config = dict(
    num_hidden_layers=9,
    head_dim=128,
    intermediate_size=2048,
    hidden_act='swiglu',
    positions='rope',
    rope_theta=4680.0,
    qk_norm=False,
    attn_scale=0.0884,
    bias='none',
    parallel_block=False,
    schedule='wsd',
    decay_shape='pow',
    max_seq_len=2048,
    doc_mask=True,
)
Each number is 500 + 25 x the weight over the matrix's rms, rounded and kept within 0 to 999. Layers, rows and columns count from 0. Numbers have three digits each.

# gate: layer 6 MLP gate, 2048x384, rms 0.0821, rows 1968-2034, columns 256-319
# up: layer 6 MLP up, 2048x384, rms 0.0866, rows 1968-2034, columns 256-319
# down: layer 6 MLP down (transposed), 2048x384, rms 0.0357, rows 1968-2033, columns 256-319
gate1968:505530502553485495499455467476502506489536510517503452474510470513481523488515505477520540482451485476480534497487498478504531472477483486490524504484446492465523481493492484475461474511493519
up1968:467470445535486473520478502469514529475539501500559487456485489514477533462522503509519499439502476504476488502470499543527513499478502488542500513506457471482495537470547503506509481485524452
down1968:484466529509463493469498477511493503497469546504520486520480518543502487524476508513526473490505507531508510485497529523529459460499501460446538538541522504568441469520458440545521482482422433
gate1969:514475505524477541497502525502494481478496474502509493487499505524463486505493517505513474490502447491489513470480512502522548485540480469534503487505476460472505556459498514540543507463526479
up1969:495528506514510482480480493525514469492538496506431553547497521502516544514445481518451486498514535504520477536526550499481469470498551493486477490499483540481520479486511461518456517515481529
down1969:483484497529482455534539480488465495510487515498502477528516498523511459492510501503526528532497522525496480554454491517493509473517507507527496529483473492506513488497510522512505475515460476
gate1970:503495483503506507464514484496485485494493490525504531505500495475492517494500492479462517476471515512454503521486483490514468487473483510479512515469531474495506534494513469501520532484508480
up1970:500502522503499517542524500494497508465507468504502496474515491499458515526510481526474491474526494493533483541460512452534501453478524511497490485499497472453507503500485490511495496513486488
down1970:481501500484479474502495504522525516542494487485517485511477509485485521496502491515497470514503488479494555456511483548503481532526492498506517511508490489520506528496493512484470494483503487
gate1971:496527478492493485486510524478503485470516500517479511505518499466500560482486465503498498498496505494467527507504475518487536468552502491481534456489523528480503508498519500483538487527482512
up1971:526496522455522476474509526455513523514544490510523472455541510492498497477505514472510491461492467479528490515458492478529517521480483536535489500514527463480488540505524445487468495529497499
down1971:490484478502490508483471513533535545518473474535507502531505492510507457489541512474495512548514491500503497503527556565474493484537474496517505504482475481552533508481509443552490518467505495
gate1972:470444499499521504476512530488477489496513516483493481532469530537483510499469470502437486499492480433530480509499496487471509512507507474493494524504481530471523507498478467532440482500510518
up1972:498480446490553503481501525517502461474492498519542476512524543492509469515522504500505537521492483464519480517489494495515509460468468469487497472495494473474476505502541500501535484478515513
down1972:482450502483490533490479487461496494501515495491498506555469482483491516504499464521527487521434467510450495519515544470513511463512495477495475515527503505540526460543511512504455442486505508
gate1973:489505518495509497524485498518461474483509522480456511517535506530453477504541483549543471483524484500487466527498493471492489482527442491445536504470526505535522510535503481520502542510458501
up1973:505496523471506506512526532526512500506509514499471507541515505501527503479514511553528509526490500506481503518502495479504459463541494495489493546476522532534500489503515506524527480499463522
down1973:436474498489498480470493494489535511517476490485487501491512486488498509497510511489525472483500507462512511476504525478496510499505483472495534480514521521513515497500514487476493491485535493
gate1974:472466506485510538510464528514463524486546479540485545502509522482546528544485568469482517493469487474530512476531476479464482520527500492493520533490467477530484489520509483486497489537486494
up1974:459468530488504497507463511476538506448480504529522557479478459505506500515488532509536538518456489496511483490495535493502470526517485505505517493509510504511524494473513469494525549487494493
down1974:534517464497518464510500500527490496508489513520490486486534495480493494433505477543525496486521525529473536516489520461483477496494506526537471495500446509471528530527466500489503508532457493
gate1975:506537514525512504528578495505487459501560519471513488497502440454472536505465450479502486471503479473498490558485472520516479522475521495531492464514464487536484537493523462532480530505520493
up1975:480523538442494485513477470511524471485498508491472550509510482476485509486533446470415483540514458512494439506502491508510505506525478471500546472494539452501496489482551563490497512485506501
down1975:519501517561501474556581539538466451478524533481536541526512501516520497521449534484502517458532469489495530467521496442529508505480565511489535482473485507472504524489515546527484489491468499
gate1976:467461520549524499508500517546473476537457498512501483511495483483536550540516479468513528483462476500491521513540499493534498501540473482523540503579466451499489504520511512512503526516488465
up1976:481508483506477494536518499501524521529496439520512544566477519509493460527503484468450505543465505493541503509493501527503508531523508514505497503503497502516457557542531508490532506492492510
down1976:500526498558460535524493533509459487504529536560545459459545500517484496481513482472522499429527515495479519490513533484482543498496499481460495511547489527495454492509495467549548487493487490
gate1977:483528512512510517473526489460505497483474509483499527507535518487497506518503494521489462524498484481502474510519497438499508541471513506518498505493466526447485511482466513531485478486482491
up1977:478526523508479483494505525487480528478521496430490552490455500489531480499497523446481480531524489529492521525495477529510497512483526502491499464465466480505482466516498500542494470547503513
down1977:538523514507554496441514510488484493502470499552495468478541539545517524484499510516500545503511521523565490495493529511500511504507481501493475515509510504481481527519537492529477524483505485
gate1978:489516463479503551526525469533479476488486510501508519523488510469570491527520508477515493477486521534547512489467475486474480479552491486516489468453506501503508466466527476466491502502496478
up1978:478520513495496517558486485539497504487546485538514516514492501498514537503503504455502509509502540532510503510478449490510479501511482508513501503525486529502530480515536462508483484468514539
down1978:496512560501490529489484488519463526489502504532458497537484537523491524509486489498539532528498465525497477498522506508516499536509502519476511494467501494498524456420519496529445479533476485
gate1979:476480489483535527486515501454507527509510536515540478497538537500482492515478489471540474508494516534531507474514519474498530536521515513503486455503529499515557484458486469481507555474493520
up1979:502543511515490481500517543523501488500487503471456513519501495528517471482508519523482507491515491501450473507522504514513474508511476506488499558509504504490467477514525498496479432545495477
down1979:504441484509567515518520477471473563493555520520559473496476513503490515555510505434514520507501505488563529442497533444504569519498516488554495466529474503535579465471479515457524533454476508
gate1980:542489519540498522491452517493457482529518491471512466493505468542453505499534490507488495506518465555503516531500511526523478459480467451475485526492482519480446478443516504503519528530542512
up1980:481455529491533512455524468491486466553471476498509513472580537429495463525563523490525505521457507458538483488475477483524457503517474506524513467505483511499474491484536498492477456506485465
down1980:491506518502525482551538531484517542505477530506496510513455470535505481498490559505523512483517532459489520516519497521507497474546481528490484551505481520486507512518496473531473530485524531
gate1981:512514506480508486498483525490502455498522515527481477505513514476524490502455512523500483503500543507477494496461482505504514503459486520503468541580513499510503498507493514474507520566518526
up1981:495510491530461484511487519512521466481513530471497509513517506476523513510475479515548508486519531517526500471496506497505482487486497502495511512487489525478478524436523489482520504490508467
down1981:492517489526533506495509462490518532518512459507479487493506509534511528492539524515510494510505450499493515533504481530459496491511497540507527514520538515515487474506483486544505512490516529
gate1982:494499435486465487462495526539496515498518479471536474524501492491506522527505519452525491532485503503525491473463506491479561499469472484545555510478482478492507551480582523533481515514460566
up1982:553511502511475509511454537490492494467474499502508538433525496480497489535500469478506505488526507502497438508541500453521507510468502527499510499493482503472482533431498482530528517494447520
down1982:468510459475508513513516530508534475482516519541518488484508541501477556482498476533479476513500503511472444491467497545521524518541508553512482519507491478495525442515519499481519508521566503
gate1983:520521540502524529500509500523471457538521460506500528508531524481469516459525478526489518456483502494479469502537506524491510486497563480478516485548447525517478489518490519481489499547515490
up1983:509505501518534499462517514486508493546512489466513458505522507481463482432496503533442441507468472480490448491516524453422489507490497482477436500583490489492486507532480519511462502503522514
down1983:548501531497470476484520505449513507544521497497549510471491470503493521527515479509538490526500533473522491520532504524541522521463506543466502504488528516497498513506484524515504521542485475
gate1984:490526511457449461451469509530461483487531580468494509480509477486556513496518520512515505491483437521478472496426482532519473479520485492479530519469535512514466505504498543517536501499484468
up1984:459526487514480460434427514508509498475512455519502472467491525454565486495508477493505516513537523528524511500513496498486476495478477470517513512459492565513507458476487452461509485472439498
down1984:543478449506511522498490497491532509469500490453481486481493511459441516498484533516499471443606484486514517516541497500550490449491466514482509477466476469462519487527543495513472486538508476
gate1985:501466516540513454533519521506489539523517514537482511517466500484512474465515453482486538506506453511515470524508524516501521495484460516558526539484471543547479506481559551478526510540505516
up1985:511515464505531518476518518532489521471495525511530500489488515526484550521480519449479531511535480493475540481509528496438526514538494491445519457447496509506516480527517484526533517510498474
down1985:448444456497427498545486498518536485519527544499502481502524477439465490494503476495492503518466498525528488524468518533522515481519476482504522527475511470530461508515556486474497487484516521
gate1986:517462462520509522503565531501497484528523482488469515475502469496460523518453493507520519482499481543502477501534531476478508511461505515500532517507493489504456507485501484519508501491508486
up1986:534509527497547512477508466455517519487500529510493457524486501497535491522487503519472452499477478477473505474535479508488531522481488505501521510464458455468543506489507551467480457435463528
down1986:543515516532515515488527496537500486562497484530512554514536509472502461531436524459541483481531496529532476480558477505493501532544437471482486496513533517537467472450491476533479457483448514
gate1987:463491459499526528495508477453522541530525509514497492421529501492472475524537480473490500513493524528490494513521489475517458546561482484487474472493486501518469487536470488467485455495497513
up1987:503528550502475536476504542495505481479502495509517497490512516536527479508536484491492510470503494510486507476520494504456483527557540506519476552518490488524481492477501528536556515512516482
down1987:508490499517489513526509524514526476517565471476530504542506490513456551497472513476481515475491479505469506467535482523515474509515523476457454519509551521523510511507474504465502521540464517
gate1988:531483484512494538518518536492456501513507479491519493510443509495510495510505473516520524443498515461525501495553529466499496520540485518434500475476549530453509484506453463532492507488519509
up1988:570542490508514551507491499500475483505468516447463527527499476492528490520467454472524508495515488530515498513541510504530524514532459487501511498508491475477477463532478482489458483492462520
down1988:468481477490478455475483491539536498474488505522500510510541520489511488465511511489494452502494490527506490500462486510485525486516509473524507475457478507553524528481511495515502496508456489
gate1989:495490487531472494482480535478515501490483492538503504509477516480484513480522513502498529501510489507485497480473507498528555526512500497515452491478512502496486488527495522502489471474489506
up1989:506520490531512492490518524496517463450503449520476496503493519491535501510496491483535521504529478486473488470499508470501496520525495479492515488542518525437498498499493577501505516508477512
down1989:506533479460526513521487522501490455503482494493480524467524513511487463502490504519474497489508468515495543516523490493461470513474496508478485479503523504493486512481530476478510482505511516
gate1990:455520470533484496504477546496451558505480499507494496483486482509485477470497544519530509523499486553497540542479516458531496477475554548507544481478514513536530548537544513476551480501511490
up1990:425517476495496476500568533508497501505536513486480507501509494519499485482462448475494441523545469516517462548508515491517510499521452491493494524512495551510507483500566483499436513557525475
down1990:451503495446542514515466466555499516485468466468516521495529501516506488543488510491514544467468497527475496467467490454498529505470506524506465475563486502507458439517448471548512473500467513
gate1991:551509511518515495484495488529481471491525520519485456491491533494460537511542520506495445506506452499533475517449522458522520503471524510518474502483506515495528516479503474531522477492477483
up1991:466484498510545509514466499465501429468474512493542522500520492463478529494488477489476491490502452524423513499533489482455514504485499492481521538493499512532526515461478547544509512471542492
down1991:522488488479522512476491483481485507494493478497473484484475469534526459525542531465525476459486517495519505507507544551534515506538512535489508463474494516460521509509520488451488480488496516
gate1992:435521510471518501518542497486492504475481510452512458515524472493532504469512511525540520479509510455463542449474515501501503529513519532521496520511501514521518489461514474497518491505537497
up1992:530464540500529514528500500520519551489519509513475450485467494486490497506524477520516520467494465462473543514515484473522447516515521462503494526491504542441500460525486496470495501470522513
down1992:479526511487536452504502488453448472488533502512466429549483510519502477486507487477498539476469539496524529511510525496462502512545490507506472469527519483522542559510545486484493539451505460
gate1993:515534501513475521458475520507468515527504491505541514488525500449510523514497516527514475476496490479496509483475524513470514492490470484454541483495544513454442514516496470480502532463487524
up1993:562504478525522499533473506518503536526520502487516504492485482474498484505514520498520488488454495490519484543498523472484487497506502492548483506479497516491473508503470514487479487512508485
down1993:493497540558508489543506505512488493492504456509541539464473540523483507487496493528534533505517542533492483451544484473508486492493470481524535516518475459493465532529486444469492468493455494
gate1994:475514456522520523472469505483499504498536488516530519474534476471470505521545463498541490511551520533492513460467484467533539485451531497492487474467476487516491423525496496495497505478495491
up1994:448476478525487460441530511499497511551502481493544518478519496469487492512480534505531494498450491470495526544465489457531489519519463530487524464514528497518442515502497462483522526512514494
down1994:528488568470518522571486509477521519447511515516484523506537501507498480496517489481477494504541539484537527454513481542471475470477489516492524489534522493528470512494484519469488466546514461
gate1995:527524526528452478468513535471493490517510503551470530473491571540516461472521510527475499480466486469484498486480492474497473547495501458474470532547482535507517459499462473519483452475448466
up1995:462524521498525464484483493537518515483472501470539484500483504543511502471484514508536521508506485484568474463518526506495506472516477513550492496473524490522472469475531511504538497525508522
down1995:551454446512494506521531474521504504517501499493516577504497458452490542514500484499525454488489475544508537485520527464486499471517468467524484471483471483476477508501545483518451518556528534
gate1996:453530489509479503559507530504537516469500507528508526473474515504518469502508484495477491520553579520430485461513531502552462444519548507523501523473486481483498488498487483464500545514522503
up1996:498544476479550510508536517465515510512479532464491479501504553497529496467493518493496452502512525531504465514517469525512496486509541532478501483496520462483500490529456512497492481465479520
down1996:500527471506470471503460495510527515531508454558499509516524501555451466491487510524528494500494488499488507496452526492502452489486518493512464509499476490509462502455478473469522522502537501
gate1997:479525498487484528491502509500474519503487442485520483542510504485500513530490486493517528494521518498520541519509504491490448496471479482464556497471534489513482502519515456496538532535465472
up1997:501501480533524495489504478486518483508511494512509471512525490485523481512503492504504467497508520474534539505513524482504507450483493503508475483514510490511508482547485479462494469516551480
down1997:500479526522469518479484489504541508518498490501504526495491495544448506477520501487482489502471483516489473492523507498475478497469518501498488517490486516543470540484515526523472453542497490
gate1998:494534481482429467491519487522490457475525502469469484508516512517505551505533507455511524500501449505505462526537538463493509501546470517497476474488506491519480491514503502479492451490500506
up1998:542507515502488449522491470470535493485495493532516557458508527509504510508528522488530532545470530474522523486484519512461532476483475498500509499445476522509534505515460507489532492491458485
down1998:468510495485484528499503499550490459483485482497454503506479487508482524503486493550485518523472494511505500460510569466502491473558512507485500480515512479541473502519543437509457474505492520
gate1999:494516505519506525485502528481501492514474445454532463491463517468501516562484522475498418487492529486493546479509505485530488453495558472492545474500459515489494479514483514502504527483517515
up1999:447468503508520501507510521524520501525517472520460465466486493459463466477508484493485517515529460504467469518473545501463503487513526512543464485493520488529545522454499494487497525492477524
down1999:495520537483480500484488488488506515505442509504453469543519476515519505499518509494504483536504544500467534527520519469445495482510474478479451489502450504497507490551552470467516518525510499
gate2000:526483502564505469464474509544467492499527489496500491484505524535517528503509517540521486451499520457493460462497487542504526489518510490478503513499458531461517522527502527498496499530523524
up2000:517505518483454495532523512504515530475529509492516501482508480495538533505520469509496491490446502529506487467495499527482466501539466454467492503540514490422513500510470527427545466459497528
down2000:522504517491501464480495495500489513521508488430513497454508465518530542505514475505471479502538507484500490522494497523517509521530528532529482510471511534512543522490540490526546500509509472
gate2001:518489498499544527510495496498445515472502483491494488518543463478526524443550485475527503501506500482508503540490507510511542486506549520532453488510509449517481469500473507430524479509475509
up2001:515496528507482471482508466506444492521453488522518469548506531511443510482519523517480541522462440473488467474494516516508474527503512532460502473490511485475532506526466507488482524492488478
down2001:511467477497549518464525502515523502542495528525524478521495544466471507512523472519484489481528461490509477524503488509520439508505495484510492457493500526465498479557542530476501484431522508
gate2002:455540506519545499481467462478516549499514509522522516497443477520489445481532489526473500509513510518539504508469493486479520505496491493469502507481521517473528520489506555536467476483534490
up2002:510537492479491493463472495491500486515481488526430557507512469525481476480498469511506493550537500487517473492524512473501534501491521528511479520503513447513493521468474544503492481465459503
down2002:471505505496495503523517505477491558538491449554476478547499499519514501503536501497504469455463489477506500420512517521476480484487483449524529472487490504487463473465487488489515501491456523
gate2003:531491513483510520493522495468488524516504508486529517472552524527460504490575521522504484538553529454495488452520501487479483504513481521483451503518485512476486545467492492481492545513484508
up2003:512504509503529474517429487512517503493494514485518513520517471498457500492461486500548500514498513533468455507509497482526494488522507519523500482458496477550520488481479510540532500507498510
down2003:507487520493475477475561545493492476526547488506461487484528512482518517476490521485495467516514514466513534530505475500512499477498511474474454510510502489522506493516494507527530525547514541
gate2004:487478491491462443497519461485481539513521515537525502528501481494525466488522478552532477469498464466490513502484467492521468465493467437515483492514491455513544460490476497489507509490482452
up2004:526502499477515482500478491496475553475450540527508491519475484431482527471527485512477502524492505498517500486511477523445522528484512508495517466488531500435511516527489499515487523470481488
down2004:501505539512503510495482518516525519494499481487555497497536490534574478496482514495527482487460488477495480514499520516526430474519462502507504500537493481528478464478513532498482534525490456
gate2005:520547499507472501490510534476502506504538519536511473482517493539520470533509498496499521434475502501496492507528490491492518518521476518468476463495498501503461533474528474511459491520512527
up2005:551500497489471491540462489518493506514486518516514495493524520471493520474482509493505494597504512497512494500482470548476452461526488536549501513528506499480504537497552563472461505464494555
down2005:500489477524510515491519493518519533492545452522467485517503466494526517480488523530492480486521497526536485551500506471506494515499533493526507521549507512508515536536496487484497507497467510
gate2006:457480513495530497493507494523496493468525564497491493470513554482476485537503521492491506524536507511495535487531499473500499504507486514494517489528518471498510495503464562544520475510473534
up2006:526483486509497491474442495433497515523494469504523494500519473535459519496511482480498499498571515488536489481481524474508486487490512539474494497492480524513476518496538480477463434458528512
down2006:459496462480520446479528482540498508490464521481537511478512532546474458499487512522459557493492540530510560499517528519520503504481499501554517485485529517501499537505446544529481548517488503
gate2007:492499516496498526528515485512503498461515522518505484483539496466515502464506506522524516452466513474521469519480503489460577470487561500546479540492527479462524478518480491477540510485487462
up2007:465484517468493509510450486466516476488513535542494483498507515496488497473514508506492479496493466507525488502507537556485496504536503515515460527483477502491477489535486513506463479473486460
down2007:502482485496496531496510516539489504528549511481545515495518481500486445485532498490516527525447527505490494516452501456500529494519508542489487484514521500551533514470498526487534486484492453
gate2008:499476481510475497512510509511497524484537511521517524530537556506451502513496545484446528471507514455519487594509445481533530503462499518522537467455478529466532568535486557471520477492489517
up2008:464483507470509538463553492503520513527495481508513526519490513487535486462487489514504482538482460459438539555495455467478493513487503511559491553510497479532518454540517490540488497520457470
down2008:469534463518504508478466477502484481457452542526495478463495503545512491487516463542527532504513501524520546480514517489478484491489485528486465494515448480571477474471488485502465479490516500
gate2009:479542464526537482504520517494525492458486465462523485515532541537483541524521526496513530511514480545494497512534548493535501482514517448474515548450517478474507429493485464489505555453491517
up2009:463502504490504512469578506477500508510477488501519526510510534507516504495510479511450511477498514458501451511491489539488527502487468464489489524514517520480534502496481485501522528521477493
down2009:484481513509481552493479520542497488431502510502552494530486507496481492505489529491520506509562533526487561459510514513495485449500505505503521509496489469469467513533478486465500468534523531
gate2010:522518531489466513510478495525480485543452470499524519487517488488484468536513466519503501508494538516479517515527473490514465550512507519514542497487480450512491482490557488537482492521452471
up2010:456503510508513496473531516454482518499563539483503512473529474528479506508475495505524531501518482525492479531493509545505549480546472483442456470502493572520525507465472514435513512422486509
down2010:509476506502560523507537474527526502528447520461535493480509490492486467497505520534462503460529514502495461476527492456497516521526519514539499475494517492474529455471545501551466534556540446
gate2011:554472512517498456494581466494500527489513467459487448529538515514570535510564550553450542483465526520544441524475511471516509485469526531460493499500514498483498486534478482488496458527512492
up2011:457502494520505523490506546467508527532465516514528494459505482481532484494479518496557508471470473492432529488476499489553536563482514514515541498509520517513524515525512502493510545508496537
down2011:547512456521521482512497485477508442505501459500522515471447509536515497522537514458492502481477477494492482498514548521539476502481552508550481471523477437537541483521512498501456488496516430
gate2012:472455470514497508487511498493492527497493518464530519490492528501492517512495471526498516500539522483450502460502481449456545501502494525508534485502487480493498504502474510505460523495493511
up2012:497489487490553526487494463484483535506533482494500485503436515477546486492543547513552515514498526484520524519510509464494490532471512491486480507503481521512498495528477511537482478487529507
down2012:524488510484490480483526539533520477520504536490477473512529538499468473490485450503469484522501487537486497505477503553471501497506471453510474520515492502479494485460498523515476485494497500
gate2013:509488485494490473504502490478487504519479532519536508496514476484476519527473465521534521511521530485496506499426486495547486526481462439515502491502492558505531501521530488488476508507462472
up2013:553511515500481522503489533539477494476498450506475527518485519482528500522493485482503482500498470470500516508530520520506512516470491497483475528537491479465507505500529472487499515488547510
down2013:459486456508513473516531471471496522493500494501506448522483470547499519476528543482476525495477516497507452516492532468477496476503510518511518510506503504526481465523512524481526532495487474
gate2014:508488473501497533454476524538522488506498458504501505497448459519542484488535479458510501518524490512487501530510516507514510465512451496501508499534506514493422495504495494486503524521516505
up2014:495502440495496544480452509502467491515491503416537492484467519533541490522475548530517491493510503477514465538477516525481486508532520475497468453515511484503412487515448491473501478526547517
down2014:497516472487459536459532468478438515497499479550515510495521508471482494491501495506491499555529536499518545504480532439512493516494532463496482480541455446472510526498498513484514534494466502
gate2015:476446557480536536520507484508468481463498440527503512484452503532478522507542506538559494473473534490476509523489469554489524559522524512541503501476532544537521522522511517480474494499469541
up2015:516509516502507426476476542514493526476545542504535466494538508513481483519515554502508525489504515515531494498494489460488562475471537485553502460523535498459553555556492510514512503487488491
down2015:514498452484544550515501553523520473496508477461511513516501474502492479524493565556532509537486479528526508493497495471520491506559528518471528509542525494520524493455517483508468498509510535
gate2016:488489523518501531501533535513493486523488492534475537527491477487485529508513497458514501463534550502532451528523511478480510532503516506532504481494508465489492517512533511501532478486531517
up2016:453479492509528490508518511496467534528510479504482517514485523540526521442533448501524516481501515541467501521532498449511501506493532506517500508511505499511513538523500510485488510496506475
down2016:507519457515504495497506567475503493515486503525508464519524492491459504464512497530501524489478490479454503569508516515479517494482507514479520480476522490510454492513479473449500527461525467
gate2017:480504481465508491483501495481561481499484511525498497470509504498505517488536524458488485502476493510489538452521508515494466534511503517541504482505513520486485480521491533473509500482503541
up2017:533465491532509489517474511492504482490474522556489474506531499504516503493503500505492523483473510484508493487511488494545518503499481485480546508498478476543471489499521482533492509451524452
down2017:511518501464522483474511498490490527516487474478519517522502544459493503456510521512492490456528475508480504425501528481496524457535498498542437500479512504467484513528494487457514483496503526
gate2018:504511532510513496552473531448490483523512467528527551514499524496484490480500477481496483518507520501496505510506499458487509525489518497500531534511524493483504462546499520499485509500512488
up2018:499512467514463518490485508508469490488491495476515476477477454508478487508489493515514504485533501463511518474507508527544554497532494475519488505493495537489512544502477499508452504530485517
down2018:525504502501528486494518528540484513488476507495522470500521528498514480529496501508503497527524496540490475507473500470493505501468461523552498550482518472518513519530505491498519521473453494
gate2019:480536518497486470453481544481539511476483497501514476503505536468472523500482499483472516499479499467527512502472497500480481457526505496502466519484487508518503502465481479462467527492520500
up2019:518477489527494492512473511498509448524504531472506455526516490476513505538513527536516526478467509577514504517484506532475485486472468476478499470431511524510457515491469450492519449494528522
down2019:486544505518516559501561508558485510546518486509483547470455509523513519535491462505542503527526525500494451522501485493497508477503522485512495563518508502520439506533559532464522527488527502
gate2020:507528499494483511487491473501481493495463463497491530515502480470522505517521515534476496481525470455489523530518527541485525515481471495520468494540482497475461511532494500525511502479493466
up2020:509473508511501513518486515527488511465477481485515506494497491486489498505516485519499583459505477529499495483515467470512466485472499505451502488430504517527513525487479493510472504505496501
down2020:503523497506486482524486478509492510527543476500542530506521477507489517475472501486460484499495498502516485458518479508501530558479472495498494528557493468444474477483476528476497462483475466
gate2021:514567505497485466525476490493493467501526482510477447480519497476472441506503554493526517488490508489471430480518515513503539512503483510511531502499476505476512494504548514476491512481492536
up2021:483466518528479530531520514514516484526470510467503500523478516520500502506498533492511485472498454503487506545491497492477490524499513467482505509530508518494494459531492494480467498476469486
down2021:532519542507483473517460501518533519533468505480479467495516483476539516439490526560451453489490503478522522464499505509504500486522531521450521494489508482469497490465469498595496477525537512
gate2022:495506506519528475487494504502536486501507509502488505469454525512478482496483521489514468467511481494498497518476490488526512497514490468470497468521491526524519499493502469510488476547489519
up2022:530501521477495478506536492501483518449499481553466487566503525513500500479484465500485555494509485461472532497493492496497459455504491529512461486493446468506467509527525517527465519524481484
down2022:482492516500514481501492507502520496532488498480505478427483516469487508533537501495522478497518539510508502517485523516498557548483483524469531511517499511532459449461485488469514512483508539
gate2023:526487467468533470504533488485483475559488512499472528463514545525446498502457512514495520519511539530463517488522530547484522498524524479495533538506525541476497456516493478443486482502542442
up2023:503450490466537456476558496477501536523481479567534502531504450465515541484446524536520507506506501516524444502499482488518471468506496485498407493493476473504524488475533487490514471502514488
down2023:496502537516479509500475480520488501493487470459452526506491481545512495513514451497454488487483552461512493503530515491477508541535527494495513501515559572486516505485519485463512516486487473
gate2024:527534505524518469477472488505498530510516505524497479478465490507473489513531524490521506467483500459481452484512504518495514542540466499490537502538540488521503549506493475517511532470506541
up2024:487516514473490522486473499534517506539492514497502473472514501531485530467524539509518508489473483535498524497510498502502497481460553495515507477464494498548486561535483513496476537489501508
down2024:510477539481497534470517481450503486518512497487539489491483542515530477510484563485455461513515489514519507515473488528525514489504556519455550502512533527470481457463482483511469498476482499
gate2025:513548503475518497483511469517473526534502528541473482502464523537526494502494488474504524506507494515506511534510479482506467507506515523481516477504488482490485509518481514477497483490487474
up2025:509532507510507490548448528493511504499500458491486551495537472491500511526497478480483516473504503537469513513487487485526468483489497486530515500514497496464494506514469520480467499521502472
down2025:484493489518492467456485499470505534514502517511491481510510448476517498508485481495487480510479506483512482481501493497490519535496471482502492495501451527518498516474505495511514494499487516
gate2026:495448483473496483521513484467512544470529504496524482465509491462484477511516500491515502499497436490509476509526495422481477539554460516534551501538511506481480510494505497479520492463519505
up2026:509482489490507497472521545496503510493519506494499445514521524501523518422479511478497509510420541525473520486491484460484476518503532551561506534563501487531486537534506550524478509471526531
down2026:475527513520499503520507497519527487523474510509502517492466500475516514506506497474486478472542528501508534524481490516490493498502547476530485489543494514487492515499495538489502511517530492
gate2027:470502513502504499522536493497502537475491473545498461492517441465516466526493531486520502505460486457506498522513543488502478517543516526513528510512473499512463517452496483480480500494512518
up2027:440518466523513547508463494509448519493524531497484511534493555458528532489464545491465527505503499506523486507519516511531487513511529487520524512509455510484492468484515505515537544517528467
down2027:536511462515533450529496500501533472493483505537498547504501503507477479488526502510515520512495526498489492547507511509465523515543495474484507483470517491530530526466492504472514494487522499
gate2028:517457507514528471476466510473424501484500497519533473458495496484500531474468500480496542515513488481494496480519509515481496506513544470526469515490531517480487519500507448482469476488523497
up2028:501507526498498514483524510484474518469472521471508528464506493458513511489483506537506523554520510529490480477520503562534513478512480466523517517498547508491521465495514436476506477490487553
down2028:540515515492481473499463495506547496527574499500483505508543505565535493507558541485514491496473504505509492488511490510467514521459481493504522477580529481544499532466502519516441448521468497
gate2029:541502462469474482528520493555507482508522529509503507505519522480473473522514502448499516474545506508489525469520471524489524501487500480456514526522517448563496492511523515529494504500523522
up2029:492504488475465524525508503511475481498506555486548540449447476512443486456548527542519427467463518519531496521488483562510526509501506493493520480510527501512479525504456514518491552491514489
down2029:484525458479476489518466518525508486510484516487515474516539518438487507457484470453525557530517540478507452448471518537500526508491457507463510524550513508508459451456474481500512532499479491
gate2030:506530465523468514433491464461471495495515472506482447515509506502468486528493545511462457490465486477509499458545505512560506486467498465482508462481528525543505528471480464503519486492491520
up2030:544479518515523492496492471532472530482490515518553484490535521462508469522549520463483463473522533502492501487471501482457511513492530545515515511486507490520470514514453463515481527462498481
down2030:482509517463518493550521484458494486514507554458500496462504505494515483517514559490506508513488541478518526522517477499536531505506555505477511446526487496528473506447492524484498464513500451
gate2031:551453504465512472500524493483506510464504522508540504507531478457509461503494500524517495484526487458489458477513506470516505474484506499467536531497537493491516501525534496547461513496516462
up2031:519445515502542486487490472497516472475528516465519501503500534449545485498472585526469477503552482567522513523479506485492519506485479534470454459492505462510507507546494469489520483497475437
down2031:493504529482487553484497504499542528487533489498442455480503487517512526507508509490495501506476490517472461460503500486514514480521516441505475504442502438456522507530514538433470514535504516
gate2032:486499503537473457486531521488515506473516488515501511520482481496524476540500513480512492554516488511472541507511482459495528500454495522470528521510479511525533499515540484496465541493488536
up2032:500536510524529512460523477508477531497524536410518491503474520513503517530528479456563532479528498492523533497513537508526505474516525499542538451481452516461548471498516546536505554523488510
down2032:517506447529526469531490484496501487477501519514481501476480560509485479492542483474508442543494474522477501517480500509492473497488449476537487539525512524497452514475496495454540467477484525
gate2033:523479479491472536478527493501557504540523514535547491513505520521453495516485458500475517470493526508490487518439502490489560502472473540495493511500504467496517535539479582484520523551483505
up2033:522493483475489525470492548468475559535485507519484512508511490510511499507495557447497440476529523504495495487497462513493496487502541483561472485496485538489476525511516503470496522461463485
down2033:533538456519471513467467419517497467540488474437470470508449507518453495500558547522493496571506450494486562507471510550573509507510525494504515446513506470481511507495487506501497518490495513
gate2034:504486458487505527493500505457507477519506513491514522499532501518475517503515474540520514480516478535498492541515476516549532536494500472447532461487523498506519472482488475528466568473510462
up2034:534499495484516510487457514495491472489499490470483516510519480530514517489491510523494481466507488489486504473489480511525494491503503482498523494534496469522500483495529497464502516510527487